python train.py --n_layer=8 --d_model=64 --n_head=2 --n_kv_head=2 --head_dim=32 --d_mlp=256 --vocab_size=2541 --activation="relu" --norm="layernorm" --norm_place="pre" --norm_eps=1e-05 --positions="rope" --rope_base=10000.0 --rope_fraction=1.0 --qk_norm=false --attn_scale=0.177 --bias="all" --tie_embeddings=true --parallel_block=false --init="normal" --init_std_qkv=0.0625 --init_std_o=0.0157 --init_std_up=0.0625 --init_std_down=0.0157 --optimizer="muon_variant" --lr=0.00948 --lr_mult_o=1.5 --beta1=0.95 --lr_head=0.0104 --grad_clip=2.0 --warmup_steps=200 --schedule="wsd" --decay_fraction=0.662 --decay_shape="linear" --final_lr_fraction=0.0 --batch_tokens=16384 --seq_len=256 --doc_mask=true --train_tokens=86520000 --steps=5281 --dataset="wikipedia_en"
Each number is 200 + 30 x the weight over its row's rms, rounded and kept within 0 to 999. Layers, rows and columns count from 0. The size before them is the row's rms in percent of the matrix's.

# up: layer 4 MLP up, 256x64, rms 0.334, rows 106-158, columns 0-63
# down: layer 4 MLP down (transposed), 256x64, rms 0.0876, rows 106-157, columns 0-63
up106,101,196,159,222,266,201,245,171,185,206,171,200,221,172,236,143,169,221,165,179,213,169,242,182,170,225,219,211,144,241,171,190,207,190,225,236,273,194,182,248,190,208,173,226,193,171,225,219,166,227,212,215,216,212,173,176,255,171,177,222,137,204,175,214,191
down106,096,171,176,236,207,224,231,215,176,221,197,158,199,207,223,218,115,222,181,248,194,185,205,118,178,217,221,177,156,185,205,214,189,175,186,195,215,205,165,204,165,242,221,191,162,199,210,263,190,195,242,227,206,157,154,181,268,231,245,198,180,195,232,218,209
up107,094,155,186,165,222,204,212,200,154,191,264,209,203,216,228,189,165,225,227,192,217,174,209,213,167,173,216,212,166,224,147,225,241,252,224,175,187,302,147,183,143,179,169,195,217,228,216,206,221,221,192,214,204,191,220,221,166,201,173,229,193,240,224,158,177
down107,094,219,183,223,214,204,212,204,162,247,186,193,207,201,167,147,161,188,230,248,216,258,189,204,217,171,175,188,195,202,255,238,152,203,125,196,264,180,198,184,258,198,195,253,216,174,228,212,179,205,202,251,219,217,186,208,218,155,185,198,171,149,161,223,175
up108,098,192,206,221,199,210,171,212,189,226,180,228,171,251,186,221,150,227,230,194,180,156,226,200,180,172,137,212,152,190,208,224,277,199,182,227,200,208,146,231,219,254,253,201,193,188,227,175,173,217,212,209,232,173,215,168,141,249,129,199,220,203,194,212,196
down108,097,204,210,238,210,228,173,255,189,177,201,178,164,183,160,223,190,175,170,254,179,154,221,252,201,186,208,171,210,209,182,241,254,230,157,205,199,219,163,197,217,197,212,214,229,149,218,185,184,213,186,173,180,134,214,152,218,206,165,213,242,257,250,144,203
up109,103,242,207,175,188,198,166,190,165,167,213,178,187,244,150,244,210,184,241,218,230,265,217,161,186,161,207,194,230,199,184,181,202,195,185,208,234,172,177,188,243,173,179,207,240,186,188,242,173,206,140,263,206,199,265,218,220,216,215,142,181,210,209,133,199
down109,097,214,279,171,180,244,201,194,216,219,193,177,203,142,170,202,179,211,194,207,121,233,176,137,185,229,198,195,210,256,163,162,227,219,189,215,203,197,199,212,157,191,193,225,141,213,214,215,185,242,200,203,193,190,209,261,205,199,187,230,237,186,216,237,134
up110,092,246,200,203,213,164,218,197,210,269,257,167,205,175,226,206,207,250,175,210,165,174,168,250,187,146,207,215,162,212,215,217,168,199,225,262,211,188,125,168,150,184,172,194,215,192,184,214,243,223,215,232,187,240,195,225,203,182,205,209,140,223,198,161,189
down110,096,278,223,231,216,155,209,228,212,217,182,182,211,240,193,168,197,213,223,199,168,225,222,216,235,196,161,174,188,234,180,172,228,193,285,194,209,184,161,174,122,260,209,241,185,169,233,197,199,222,192,172,142,190,161,207,158,194,176,187,197,205,179,200,210
up111,097,176,211,171,194,198,181,164,226,202,257,231,253,188,201,193,131,158,237,159,194,196,169,215,191,191,183,164,173,223,222,244,178,250,161,192,248,219,223,177,205,215,238,195,211,174,192,225,209,173,137,248,172,201,214,243,191,145,236,211,181,244,227,187,166
down111,094,149,197,187,178,278,155,186,182,206,212,191,232,182,205,218,154,172,213,184,217,250,210,213,207,178,223,170,189,186,150,258,236,209,221,209,212,164,195,176,214,158,172,201,254,191,223,214,180,225,255,240,192,162,179,181,149,158,212,240,166,223,256,208,209
up112,115,215,175,209,144,134,181,241,225,201,265,214,210,184,158,188,271,224,181,244,200,179,221,155,207,182,210,190,218,244,200,168,252,178,179,217,192,200,205,211,192,184,202,145,199,241,200,222,216,197,180,269,222,221,165,147,234,173,217,172,198,170,171,189,208
down112,124,201,154,260,169,193,204,183,219,179,170,198,192,199,156,265,198,228,147,166,267,195,178,184,238,233,211,183,187,203,237,210,205,157,235,188,203,239,188,215,165,164,241,154,232,215,156,173,201,230,232,210,163,219,187,184,223,178,256,233,169,201,190,217,156
up113,092,217,241,197,225,202,181,286,142,171,254,225,211,174,231,204,203,164,216,249,175,207,181,232,186,257,169,215,170,223,164,170,208,184,196,236,161,161,213,182,198,232,213,136,229,199,212,207,187,259,179,229,205,172,188,199,201,179,196,208,193,137,170,179,189
down113,088,182,226,212,193,187,251,190,213,194,150,164,202,209,194,195,181,188,228,220,222,193,186,167,240,209,217,197,203,175,170,182,131,180,212,186,220,221,236,197,185,202,149,170,211,146,181,215,251,269,143,215,170,183,189,189,161,248,154,254,230,263,185,226,203
up114,099,216,154,208,219,146,219,214,195,207,216,253,195,148,199,238,186,157,275,179,241,216,174,222,192,228,231,177,156,179,234,156,215,188,146,164,238,170,196,216,199,217,192,185,173,254,202,232,189,217,199,176,154,235,169,231,203,180,222,151,192,195,207,254,205
down114,098,215,176,218,227,204,219,213,269,224,198,242,132,240,207,228,164,241,170,208,271,108,186,160,208,189,189,212,178,159,246,183,162,222,206,207,166,201,184,191,166,189,231,236,195,214,173,221,194,220,205,206,172,203,198,143,216,192,218,193,182,181,246,203,199
up115,117,201,222,171,227,188,195,194,237,211,243,181,211,246,176,180,213,207,179,225,202,163,152,180,237,209,159,173,151,176,170,166,190,220,223,199,221,163,199,317,208,225,204,235,238,188,180,139,206,236,170,221,175,211,227,171,176,177,225,169,209,207,176,221,238
down115,135,179,198,147,240,170,213,212,268,233,147,180,232,155,207,145,190,253,153,195,187,200,170,199,185,208,187,203,182,172,167,205,222,232,192,208,216,189,205,177,287,169,151,238,223,225,246,174,210,246,175,184,194,188,214,206,183,210,206,191,255,237,203,214,192
up116,104,262,203,193,225,172,228,206,228,215,212,198,197,219,185,162,231,199,176,234,209,213,218,166,226,231,175,178,222,178,200,204,236,187,155,210,242,158,161,243,244,179,186,227,214,206,169,213,236,134,102,218,205,189,217,195,222,220,149,195,205,161,164,151,208
down116,101,202,198,182,217,173,262,167,226,212,172,235,197,224,184,184,194,151,192,199,170,203,184,196,201,159,173,217,181,177,213,258,201,209,231,199,163,142,126,172,196,241,207,154,210,178,157,212,224,212,206,191,221,251,213,214,202,212,211,269,196,211,241,254,136
up117,098,215,184,183,220,147,186,179,197,184,167,248,248,184,188,211,252,186,203,238,182,197,203,192,240,195,159,217,241,201,184,187,193,237,212,172,201,140,238,206,148,196,249,208,239,258,201,204,207,166,224,191,255,261,147,179,241,160,182,199,173,158,211,178,194
down117,106,172,165,222,254,174,206,206,171,251,188,215,197,173,191,185,174,189,212,200,185,164,207,198,175,131,192,229,180,210,196,268,171,216,197,241,199,255,223,171,174,153,201,241,241,203,250,245,152,187,245,191,184,237,181,179,208,163,194,154,195,201,162,246,223
up118,101,217,194,245,221,192,214,172,158,173,158,196,177,151,160,195,199,189,229,182,187,276,194,182,212,174,233,205,208,213,254,196,185,279,180,153,199,178,228,213,234,214,213,175,250,226,202,197,197,178,189,182,257,174,196,212,170,197,252,184,181,265,210,177,154
down118,101,166,230,147,213,190,252,241,205,196,215,194,151,207,279,213,166,231,179,224,285,142,185,181,198,156,164,215,208,193,170,241,162,204,208,245,230,225,211,194,193,159,206,158,199,197,217,155,175,180,225,197,189,221,243,181,182,191,212,210,195,192,182,204,243
up119,096,183,202,171,190,252,249,198,182,242,194,211,255,187,155,191,189,184,204,205,181,230,181,200,214,179,237,173,218,166,195,161,229,217,234,202,194,215,207,166,248,185,235,174,200,209,180,168,189,159,107,192,254,177,204,159,230,264,239,235,207,194,229,156,196
down119,092,229,193,182,184,179,193,194,203,151,119,219,214,150,203,191,233,270,199,165,239,179,221,163,192,196,214,195,198,217,226,171,216,222,184,209,169,214,183,201,230,213,191,155,164,137,147,189,258,265,203,197,190,176,230,226,170,190,201,191,218,197,261,239,196
up120,112,233,208,148,225,172,233,146,175,196,201,221,211,200,212,197,229,152,241,241,184,176,190,199,145,223,199,183,130,223,232,136,235,164,213,176,210,146,241,212,242,235,186,211,217,170,234,223,219,254,241,214,177,206,194,193,214,165,215,190,229,201,174,161,180
down120,119,197,173,170,160,200,191,213,209,220,167,196,155,222,200,169,178,170,171,221,202,219,228,166,172,202,182,161,198,157,172,180,219,210,202,238,183,194,193,300,219,251,266,225,228,176,235,170,175,263,229,178,168,151,205,187,206,207,239,239,196,200,235,175,200
up121,111,182,205,192,114,220,228,171,161,138,248,187,242,210,245,199,212,189,232,188,199,161,221,153,188,219,193,228,199,167,242,222,229,223,177,172,220,188,232,243,153,215,203,209,205,210,212,203,216,209,190,255,223,144,203,188,139,150,187,242,229,185,202,181,200
down121,118,176,188,157,189,179,177,161,194,215,159,245,229,222,190,219,128,114,181,220,210,167,207,215,214,217,249,276,178,218,202,184,183,192,214,195,206,173,183,245,176,207,214,272,225,176,196,197,229,204,203,252,224,212,166,198,199,185,213,224,221,228,160,176,162
up122,092,199,203,182,234,218,187,197,167,193,169,244,194,212,184,219,161,191,198,200,176,276,218,198,204,203,152,253,207,195,225,212,186,194,158,201,265,226,171,207,229,188,261,161,159,273,109,210,214,158,204,185,181,205,175,218,183,210,220,185,236,171,200,223,204
down122,083,225,123,180,217,142,247,186,157,185,211,178,181,202,220,255,203,242,220,203,199,125,185,140,181,208,225,171,211,220,230,200,191,241,196,226,205,174,207,252,204,215,247,209,177,178,181,188,202,264,191,257,174,201,222,188,223,167,193,206,182,187,181,159,203
up123,103,192,186,221,258,190,207,206,251,196,248,201,169,247,155,151,223,193,249,200,176,183,190,182,241,211,174,209,195,230,235,200,160,135,258,137,202,172,199,211,165,198,204,187,140,208,181,159,193,225,200,213,237,189,239,208,225,216,172,161,243,225,231,204,187
down123,100,202,233,166,159,211,240,204,195,161,215,252,203,155,225,223,187,228,219,201,228,208,207,179,174,205,259,232,155,135,164,194,198,184,189,245,267,182,241,196,212,168,160,240,206,192,184,214,232,182,188,226,191,192,182,193,146,243,206,191,228,206,150,138,221
up124,090,170,211,225,169,142,174,184,192,179,214,262,178,238,199,185,191,237,192,252,239,190,161,224,195,178,138,235,232,219,191,144,204,231,244,196,235,171,171,201,207,144,240,230,172,209,212,165,173,191,216,204,200,220,177,244,188,247,232,183,185,188,184,153,240
down124,089,205,226,186,216,168,177,201,192,226,172,201,238,257,233,153,212,168,168,152,189,265,198,208,227,179,275,163,178,186,189,161,228,175,224,194,210,218,193,220,168,194,143,229,207,161,268,204,194,195,176,218,195,161,182,208,164,225,266,163,224,217,203,193,189
up125,093,185,196,236,244,198,197,165,174,203,216,264,161,224,224,215,182,197,199,183,208,192,126,169,134,240,245,179,267,216,212,142,186,219,245,198,212,180,183,189,189,212,237,192,191,195,172,190,228,181,179,179,199,207,189,209,220,183,122,185,180,234,254,231,212
down125,086,222,235,221,238,222,186,162,176,198,236,183,186,200,208,192,159,180,127,230,206,232,200,131,262,204,237,225,155,233,163,182,199,209,227,201,154,188,173,204,166,186,165,199,211,226,212,227,168,236,268,203,184,204,194,198,217,182,171,176,223,234,270,181,183
up126,105,254,242,237,214,181,179,148,180,177,190,146,237,216,199,230,161,208,175,238,184,200,243,188,207,216,150,225,157,178,255,206,257,198,208,234,231,233,171,187,193,192,196,222,200,187,189,247,181,144,205,235,157,175,234,173,194,175,216,154,181,172,162,232,218
down126,104,210,179,307,215,225,162,194,212,199,247,224,221,201,214,211,218,218,182,204,221,164,216,164,230,233,186,209,208,210,103,162,174,204,250,173,196,189,157,223,152,171,216,231,175,198,219,201,201,193,174,162,207,221,180,210,190,173,187,159,208,209,203,264,193
up127,098,245,135,192,178,168,222,179,171,210,220,233,191,210,245,180,237,193,234,241,194,203,139,192,166,162,207,216,167,256,184,221,212,166,223,158,167,203,198,207,192,176,182,232,205,213,240,147,252,189,185,240,193,229,229,232,202,154,206,238,199,153,164,201,246
down127,113,222,182,208,177,197,189,183,189,228,141,263,226,214,201,165,181,194,154,230,218,233,173,183,192,137,210,260,215,143,194,186,217,190,235,180,188,247,212,218,175,263,179,229,231,175,213,220,171,196,167,233,168,214,215,175,167,182,271,209,203,221,158,226,174
up128,106,189,161,171,240,217,220,209,218,162,220,292,207,167,222,238,219,219,146,186,167,214,223,172,230,151,207,253,183,218,178,171,144,182,230,233,200,216,186,186,223,182,200,173,214,258,160,233,185,181,178,159,236,170,197,265,196,206,197,204,172,199,204,191,183
down128,110,142,210,192,250,202,151,239,223,250,222,241,180,230,197,154,208,235,196,222,238,152,197,175,155,162,217,170,168,159,179,191,188,248,251,198,192,256,173,195,219,185,200,238,192,255,214,184,188,204,193,167,226,177,205,174,213,177,208,170,199,137,193,233,223
up129,110,177,202,242,194,236,194,199,196,197,244,208,159,196,179,264,238,239,196,185,223,134,199,173,205,231,218,236,195,176,184,235,227,272,232,173,223,181,186,203,187,258,222,225,211,202,187,159,171,168,214,153,196,177,185,154,181,209,159,149,181,226,161,182,245
down129,126,175,184,233,158,200,214,178,182,221,196,212,225,238,184,216,237,185,179,256,223,144,176,207,155,236,243,200,268,185,141,174,218,216,182,196,186,139,209,260,220,235,191,211,185,254,189,197,192,193,180,199,199,256,177,161,151,228,225,190,200,198,174,189,154
up130,088,185,163,209,196,158,190,228,218,251,185,190,182,199,169,138,137,227,177,268,187,223,216,206,191,273,200,164,150,222,202,196,185,212,221,176,173,191,242,173,212,205,213,207,199,213,245,196,196,171,187,219,210,162,184,195,204,157,208,225,288,167,178,243,190
down130,093,202,203,177,214,132,176,204,238,191,200,190,193,168,254,180,196,192,159,202,203,272,159,202,195,207,173,229,211,181,191,219,174,200,226,209,211,221,196,147,204,196,277,157,200,163,211,182,266,227,216,168,223,185,225,246,181,232,214,189,123,153,208,194,211
up131,089,286,227,192,170,278,134,239,185,158,207,186,188,196,148,217,201,252,224,215,206,161,171,162,177,231,180,201,162,224,166,193,209,190,168,249,206,184,189,185,205,187,175,217,197,191,205,223,219,179,183,234,134,225,203,238,216,230,197,204,221,177,175,174,227
down131,097,136,162,235,214,169,218,160,244,150,179,217,215,222,159,199,161,252,186,214,159,211,265,190,190,161,224,197,207,195,225,202,169,251,216,177,170,248,161,201,161,232,201,216,196,213,234,204,178,214,215,193,273,178,184,174,208,178,149,210,205,215,207,244,201
up132,094,201,222,122,201,198,188,235,198,192,217,164,270,189,135,214,189,207,240,252,203,156,210,182,209,113,179,213,169,181,241,177,223,162,218,192,260,202,239,204,209,253,204,197,184,205,224,209,228,196,209,218,212,218,233,204,184,167,191,180,162,177,237,220,203
down132,096,243,160,225,229,78,216,176,201,209,175,203,183,240,212,223,186,190,188,189,197,229,208,168,165,183,224,219,231,197,202,200,196,203,180,206,162,199,183,219,199,263,179,239,203,214,211,198,214,127,247,189,200,214,198,143,177,221,239,229,168,180,220,249,212
up133,103,189,177,224,181,210,176,229,155,190,246,215,149,198,191,174,205,203,181,228,224,178,260,219,193,182,206,196,192,159,239,153,239,233,214,189,199,229,251,225,243,147,189,173,250,171,187,181,198,233,177,150,171,281,241,199,169,163,176,196,196,165,225,215,185
down133,100,176,158,247,247,229,137,257,212,249,191,205,177,252,220,160,243,206,156,225,186,185,168,232,183,204,225,204,137,190,205,204,216,224,215,175,208,215,181,178,220,162,172,208,235,217,209,201,197,159,152,208,253,186,169,150,183,151,237,181,222,205,216,212,193
up134,094,202,166,211,165,207,197,205,216,178,161,225,256,203,210,203,205,238,210,228,250,186,203,210,197,197,177,184,179,220,219,116,184,201,225,162,147,193,170,146,212,195,153,253,187,212,210,191,161,186,200,198,200,181,248,288,233,165,219,240,159,210,197,231,224
down134,106,216,245,180,244,170,229,167,256,221,189,182,190,217,133,196,232,161,220,161,206,216,206,221,140,156,229,223,159,162,214,197,175,223,207,224,207,215,231,190,197,195,228,169,221,190,198,191,211,203,250,153,172,187,167,251,181,173,240,267,200,176,210,143,206
up135,094,178,186,134,215,249,229,180,171,202,197,235,212,205,201,206,216,185,164,213,202,222,184,187,153,214,237,223,183,228,229,171,225,167,246,239,267,129,225,187,206,216,198,194,215,242,198,192,163,248,191,204,207,202,158,196,193,198,162,239,146,134,178,226,237
down135,087,255,162,144,178,221,240,180,218,184,224,138,217,211,202,220,187,167,231,180,217,206,187,196,181,141,195,211,237,203,201,196,175,186,229,231,156,240,176,206,228,182,191,177,207,225,192,204,218,204,248,246,126,181,169,135,219,220,260,216,197,183,219,156,220
up136,104,162,212,197,284,204,162,203,189,229,206,176,207,195,154,161,164,183,184,163,156,189,187,194,181,227,235,194,156,235,205,164,184,258,153,169,216,206,177,168,202,242,158,189,219,258,227,225,222,247,234,234,187,227,180,196,194,228,215,225,239,215,168,230,233
down136,102,225,167,232,199,235,172,222,192,205,147,173,165,195,177,246,174,242,185,201,200,223,240,188,222,185,173,201,269,227,207,192,214,233,155,234,221,209,189,191,216,267,228,172,192,175,123,199,215,131,204,210,179,177,219,240,216,241,209,174,162,216,167,208,167
up137,111,177,177,210,184,200,178,224,174,187,228,238,182,209,196,172,225,196,220,235,195,179,224,178,192,185,210,194,130,167,205,198,186,208,186,157,310,209,138,209,238,189,207,133,147,229,175,167,217,227,186,216,193,260,206,204,229,231,190,209,227,206,213,242,172
down137,117,183,242,154,171,190,268,164,215,187,252,204,113,168,192,232,202,164,223,230,222,225,240,156,185,222,177,224,223,189,193,246,224,192,195,184,233,210,195,185,212,196,181,214,190,196,186,219,208,229,241,166,158,216,216,145,194,219,249,193,138,164,208,193,174
up138,103,219,178,219,221,207,198,205,244,145,252,132,228,187,225,209,176,248,153,160,172,188,233,150,194,244,181,194,238,192,185,191,180,283,181,180,194,184,194,241,173,176,202,160,240,197,192,206,208,194,187,179,167,215,243,228,239,196,208,194,179,186,169,197,261
down138,103,240,195,227,169,214,254,212,180,193,182,166,223,171,247,193,220,212,195,153,173,179,201,199,192,201,154,109,179,253,218,194,228,194,196,153,184,171,213,206,159,222,137,171,173,196,197,260,214,193,216,172,193,214,200,224,176,206,226,251,231,258,227,217,219
up139,092,213,187,162,225,150,254,200,233,223,202,226,183,238,186,227,188,286,220,235,200,178,212,167,148,207,148,141,210,194,186,229,204,166,198,212,202,195,183,253,268,180,162,197,207,181,185,170,204,240,168,208,221,197,219,168,253,225,221,189,188,152,206,180,196
down139,097,238,199,157,195,224,180,240,150,202,218,220,207,256,220,199,180,126,268,196,186,258,198,227,196,158,210,210,169,276,176,203,177,205,199,133,212,195,220,175,232,167,171,209,218,213,195,208,178,198,140,224,204,174,172,230,224,212,187,210,159,229,191,198,209
up140,113,253,175,191,232,169,217,203,162,208,197,175,180,204,219,188,143,254,210,239,190,218,128,240,197,230,151,154,197,193,262,215,227,169,208,181,202,192,240,194,138,235,198,252,169,179,206,190,232,176,183,218,188,269,214,185,178,186,209,211,205,186,162,229,184
down140,104,166,179,202,267,210,193,193,221,178,199,212,202,190,194,177,121,222,198,201,223,191,195,221,159,214,222,211,234,190,211,159,173,164,263,201,156,209,208,192,155,188,188,257,274,198,194,196,195,275,158,214,214,179,215,177,199,167,229,191,254,146,214,213,191
up141,097,223,231,236,170,193,220,201,187,226,207,176,220,227,259,218,212,146,213,239,221,177,230,208,225,166,250,185,171,203,157,181,249,243,213,192,157,207,161,229,227,256,175,181,145,214,193,173,208,192,268,236,189,231,205,185,196,145,203,194,185,189,169,148,174
down141,090,219,209,190,203,222,169,149,202,194,116,201,190,156,169,188,204,233,225,219,118,214,229,200,174,210,221,205,177,187,119,204,199,190,212,174,172,189,249,185,246,231,168,180,177,241,174,240,218,239,203,248,192,242,196,175,204,238,205,185,200,212,203,236,233
up142,101,227,185,258,193,211,200,149,176,196,213,192,199,200,108,195,207,210,223,197,216,193,229,169,199,216,229,149,170,220,185,184,214,161,214,218,239,201,204,178,213,270,224,185,187,225,215,194,191,220,208,182,230,244,171,204,125,126,243,244,184,171,171,190,212
down142,091,159,227,264,247,193,226,240,203,230,213,242,181,186,220,207,229,147,182,198,135,179,194,181,238,187,193,228,245,218,208,204,225,181,185,184,165,223,166,168,176,156,157,193,189,177,144,223,192,190,199,219,227,213,212,184,160,209,154,235,150,252,217,216,246
up143,098,213,187,240,211,156,183,200,247,149,231,224,216,200,168,233,139,166,249,185,119,220,210,201,141,221,174,209,195,197,165,185,240,220,236,187,185,168,175,204,194,217,203,173,166,221,205,217,216,190,201,288,231,221,220,206,205,214,225,191,253,163,192,217,188
down143,103,204,200,209,194,221,220,185,201,178,258,214,173,169,253,229,156,240,219,181,214,229,131,200,230,226,149,193,266,191,187,168,248,207,191,215,157,196,164,199,231,221,223,259,197,202,190,173,219,147,208,158,210,169,222,188,184,166,178,145,214,163,183,211,236
up144,108,272,235,173,190,192,258,218,172,180,223,141,183,189,181,249,197,232,167,229,239,195,244,181,183,173,194,180,149,199,204,158,157,175,210,203,191,170,212,200,240,157,260,192,219,199,185,182,251,184,186,216,213,211,227,204,242,228,237,178,183,173,173,146,182
down144,096,148,217,209,184,135,188,216,167,181,182,163,202,253,147,169,183,146,219,221,214,244,170,207,215,239,219,198,208,252,168,202,210,208,185,157,206,201,218,230,204,179,156,207,216,206,240,204,185,220,262,182,161,217,211,214,175,256,167,156,195,171,223,263,216
up145,094,190,185,236,213,188,181,204,180,171,194,198,236,259,233,246,146,220,201,242,196,154,146,185,166,195,191,165,163,228,251,231,239,197,211,222,239,211,215,169,207,186,190,180,214,191,187,247,200,200,252,141,203,270,194,218,182,204,198,161,140,191,154,212,198
down145,099,257,210,157,216,200,189,242,225,188,186,241,173,186,173,193,196,232,205,219,185,169,211,201,221,189,244,212,192,186,151,125,220,223,229,158,236,172,153,185,219,198,174,206,191,185,209,222,244,195,138,253,150,177,258,182,220,187,171,192,229,215,252,179,164
up146,100,252,191,230,228,177,255,202,173,164,160,181,216,240,222,210,153,204,168,204,188,218,225,149,232,194,187,223,178,234,264,197,144,256,191,179,223,226,174,189,203,225,199,196,218,223,135,170,211,228,182,173,229,185,177,177,168,195,217,189,253,190,191,255,158
down146,103,236,234,184,197,189,206,182,216,149,210,243,178,200,168,225,203,244,216,170,247,156,203,150,219,192,197,180,267,192,146,252,177,246,220,232,172,223,178,205,235,231,182,220,189,186,140,143,205,215,184,226,156,158,214,217,200,232,200,198,169,243,208,212,164
up147,102,216,207,209,230,192,192,199,189,162,232,203,234,155,258,172,219,213,211,159,160,163,218,182,175,118,144,198,224,220,238,196,201,179,172,203,261,183,238,178,187,211,258,210,197,205,244,230,174,175,167,200,239,236,244,195,176,133,211,222,218,185,188,191,189
down147,093,226,240,143,170,214,206,172,180,192,181,182,187,243,149,230,145,197,190,234,197,137,220,228,231,163,228,209,181,188,196,288,211,165,211,187,203,207,221,198,186,160,166,249,214,168,228,238,198,198,248,145,198,206,185,171,227,229,226,170,205,203,240,213,208
up148,115,166,126,177,176,194,158,214,180,181,195,219,190,217,187,224,166,178,192,223,219,189,224,167,170,218,218,251,216,270,269,192,223,218,200,186,176,196,178,228,153,251,207,203,207,194,194,210,245,172,228,213,234,157,201,223,208,153,257,202,220,180,162,246,157
down148,117,240,207,153,205,119,228,193,175,192,219,224,205,197,226,263,223,129,154,190,187,228,172,160,215,207,230,148,203,189,244,196,237,195,221,204,230,191,193,203,162,178,180,184,244,240,197,244,261,185,184,196,257,169,205,195,233,190,170,186,183,206,194,176,211
up149,085,191,239,220,215,150,171,234,126,191,134,212,235,188,118,230,202,211,184,203,146,176,194,244,197,204,190,150,247,208,220,201,180,262,180,199,216,195,210,171,200,224,198,200,225,219,177,208,193,258,154,166,214,200,239,209,208,172,187,215,207,250,200,178,203
down149,084,178,223,232,172,191,174,173,221,155,234,161,209,218,225,227,183,161,240,214,207,238,210,122,161,242,182,238,250,170,146,198,165,184,245,191,237,210,214,244,172,175,247,155,225,203,191,250,157,234,187,216,187,203,188,200,169,235,211,175,180,180,215,196,187
up150,109,235,229,248,256,178,209,188,185,165,177,226,196,214,146,224,158,201,237,160,203,253,213,153,201,215,195,196,152,157,227,180,203,215,219,207,199,231,199,236,222,243,200,157,192,212,163,220,228,198,231,171,178,187,181,247,244,184,183,195,222,169,121,180,154
down150,107,194,203,162,172,183,195,200,217,254,221,211,251,186,227,188,257,162,199,174,159,231,208,205,212,190,210,232,228,239,199,177,216,245,161,212,182,254,187,170,162,202,151,147,194,233,250,175,178,192,206,140,204,230,234,200,157,203,177,203,161,219,249,192,144
up151,088,171,202,222,234,204,237,167,218,176,154,222,238,207,178,197,182,174,151,192,234,233,202,204,195,194,186,153,157,177,216,186,162,258,193,191,195,207,183,230,160,229,200,177,245,227,161,188,251,162,167,190,193,179,228,200,259,289,188,239,198,166,198,189,242
down151,081,134,173,177,232,194,203,221,187,240,210,216,213,191,223,219,206,241,250,230,247,186,203,276,226,205,237,157,202,203,229,207,189,156,153,189,167,200,193,148,236,180,207,174,171,211,217,183,177,189,211,249,194,207,209,183,201,170,159,179,162,208,195,113,234
up152,092,194,217,204,234,187,179,263,241,142,229,198,190,230,224,183,174,213,260,237,228,206,236,149,186,216,185,212,228,219,253,188,192,220,130,210,227,229,255,209,206,171,204,165,233,212,167,171,166,230,185,214,180,169,203,191,146,180,174,187,186,167,176,144,195
down152,080,213,172,215,194,219,181,231,195,157,187,190,232,221,193,224,219,177,188,189,175,163,157,218,184,185,158,245,193,175,178,230,235,170,261,205,128,168,190,173,145,165,201,248,227,173,223,181,181,150,250,223,232,240,170,226,178,199,178,218,213,254,206,247,223
up153,100,198,159,173,168,199,202,195,168,236,262,217,252,211,201,209,148,231,161,188,242,198,185,166,239,163,170,222,168,216,220,277,173,164,214,212,158,185,232,204,206,231,149,178,169,197,194,219,162,197,230,190,195,143,215,225,264,208,238,180,218,207,220,195,197
down153,104,231,173,231,161,193,199,234,185,185,203,270,161,163,233,173,242,182,195,179,197,211,214,180,229,206,202,225,155,233,197,180,196,181,232,199,156,178,214,241,230,184,145,159,239,155,217,221,209,246,194,125,217,126,196,212,216,190,232,204,177,207,238,184,228
up154,104,202,215,250,256,236,221,179,147,176,188,225,194,201,209,211,163,212,199,211,194,210,171,227,162,187,201,223,161,194,179,180,139,164,211,204,251,165,160,187,213,188,165,254,208,225,194,205,180,250,202,237,212,218,246,179,183,139,238,134,242,232,195,200,164
down154,108,208,169,211,185,231,219,219,229,143,239,197,218,234,152,210,243,190,187,136,214,193,245,137,204,193,236,212,271,250,205,192,179,205,188,171,217,199,209,212,129,209,203,203,166,211,202,222,182,184,236,151,136,241,184,222,228,163,183,210,200,181,191,214,224
up155,109,158,181,176,261,274,153,168,180,219,218,179,191,192,200,178,214,261,246,205,193,171,216,187,201,207,180,251,225,204,181,209,236,246,213,204,299,161,191,176,184,195,186,194,182,171,212,172,144,197,224,194,204,216,168,188,211,177,226,201,176,248,169,183,199
down155,107,124,189,184,204,222,219,191,204,146,177,240,194,189,231,239,179,239,214,156,199,144,189,279,146,172,266,216,176,224,235,177,198,188,244,199,192,175,219,200,207,197,191,203,206,187,197,173,213,176,184,221,200,204,184,234,216,154,207,244,253,208,160,158,178
up156,097,281,196,247,153,231,249,156,182,231,196,211,194,252,189,178,187,185,188,190,201,178,166,137,232,215,221,231,172,197,259,181,209,231,203,203,204,191,209,224,202,208,218,156,194,184,204,145,192,209,210,135,184,173,215,204,181,229,144,190,254,231,179,182,230
down156,106,223,134,227,225,206,228,177,209,193,219,212,192,214,188,166,197,208,226,198,241,203,212,174,261,180,182,148,217,164,186,215,140,198,213,201,175,227,214,242,244,188,195,261,173,170,205,135,231,181,180,167,183,193,178,223,168,253,168,145,184,254,197,225,226
up157,101,197,181,126,199,246,176,170,185,232,220,156,184,128,210,209,266,212,223,180,179,219,249,217,174,158,174,259,210,184,226,177,217,225,166,211,195,258,191,164,234,195,200,201,197,182,217,203,243,171,222,195,223,247,203,181,233,196,166,218,191,205,189,137,212
down157,094,228,228,241,194,168,218,132,215,150,148,214,210,252,212,211,182,143,197,184,196,252,178,189,243,249,213,242,148,193,224,221,183,212,231,229,235,185,168,223,163,205,182,174,191,256,210,160,173,231,236,169,202,170,147,182,184,201,177,218,192,183,196,224,211
up158,105,232,187,209,182,225,163,154,199,166,172,177,174,189,186,205,222,204,237,206,186,263,210,235,211,206,222,200,192,241,218,167,198,175,190,104,240,220,193,187,245,210,201,164,229,196,145,173,183,188,216,201,206,259,227,145,215,186,247,209,249,225,147,175,203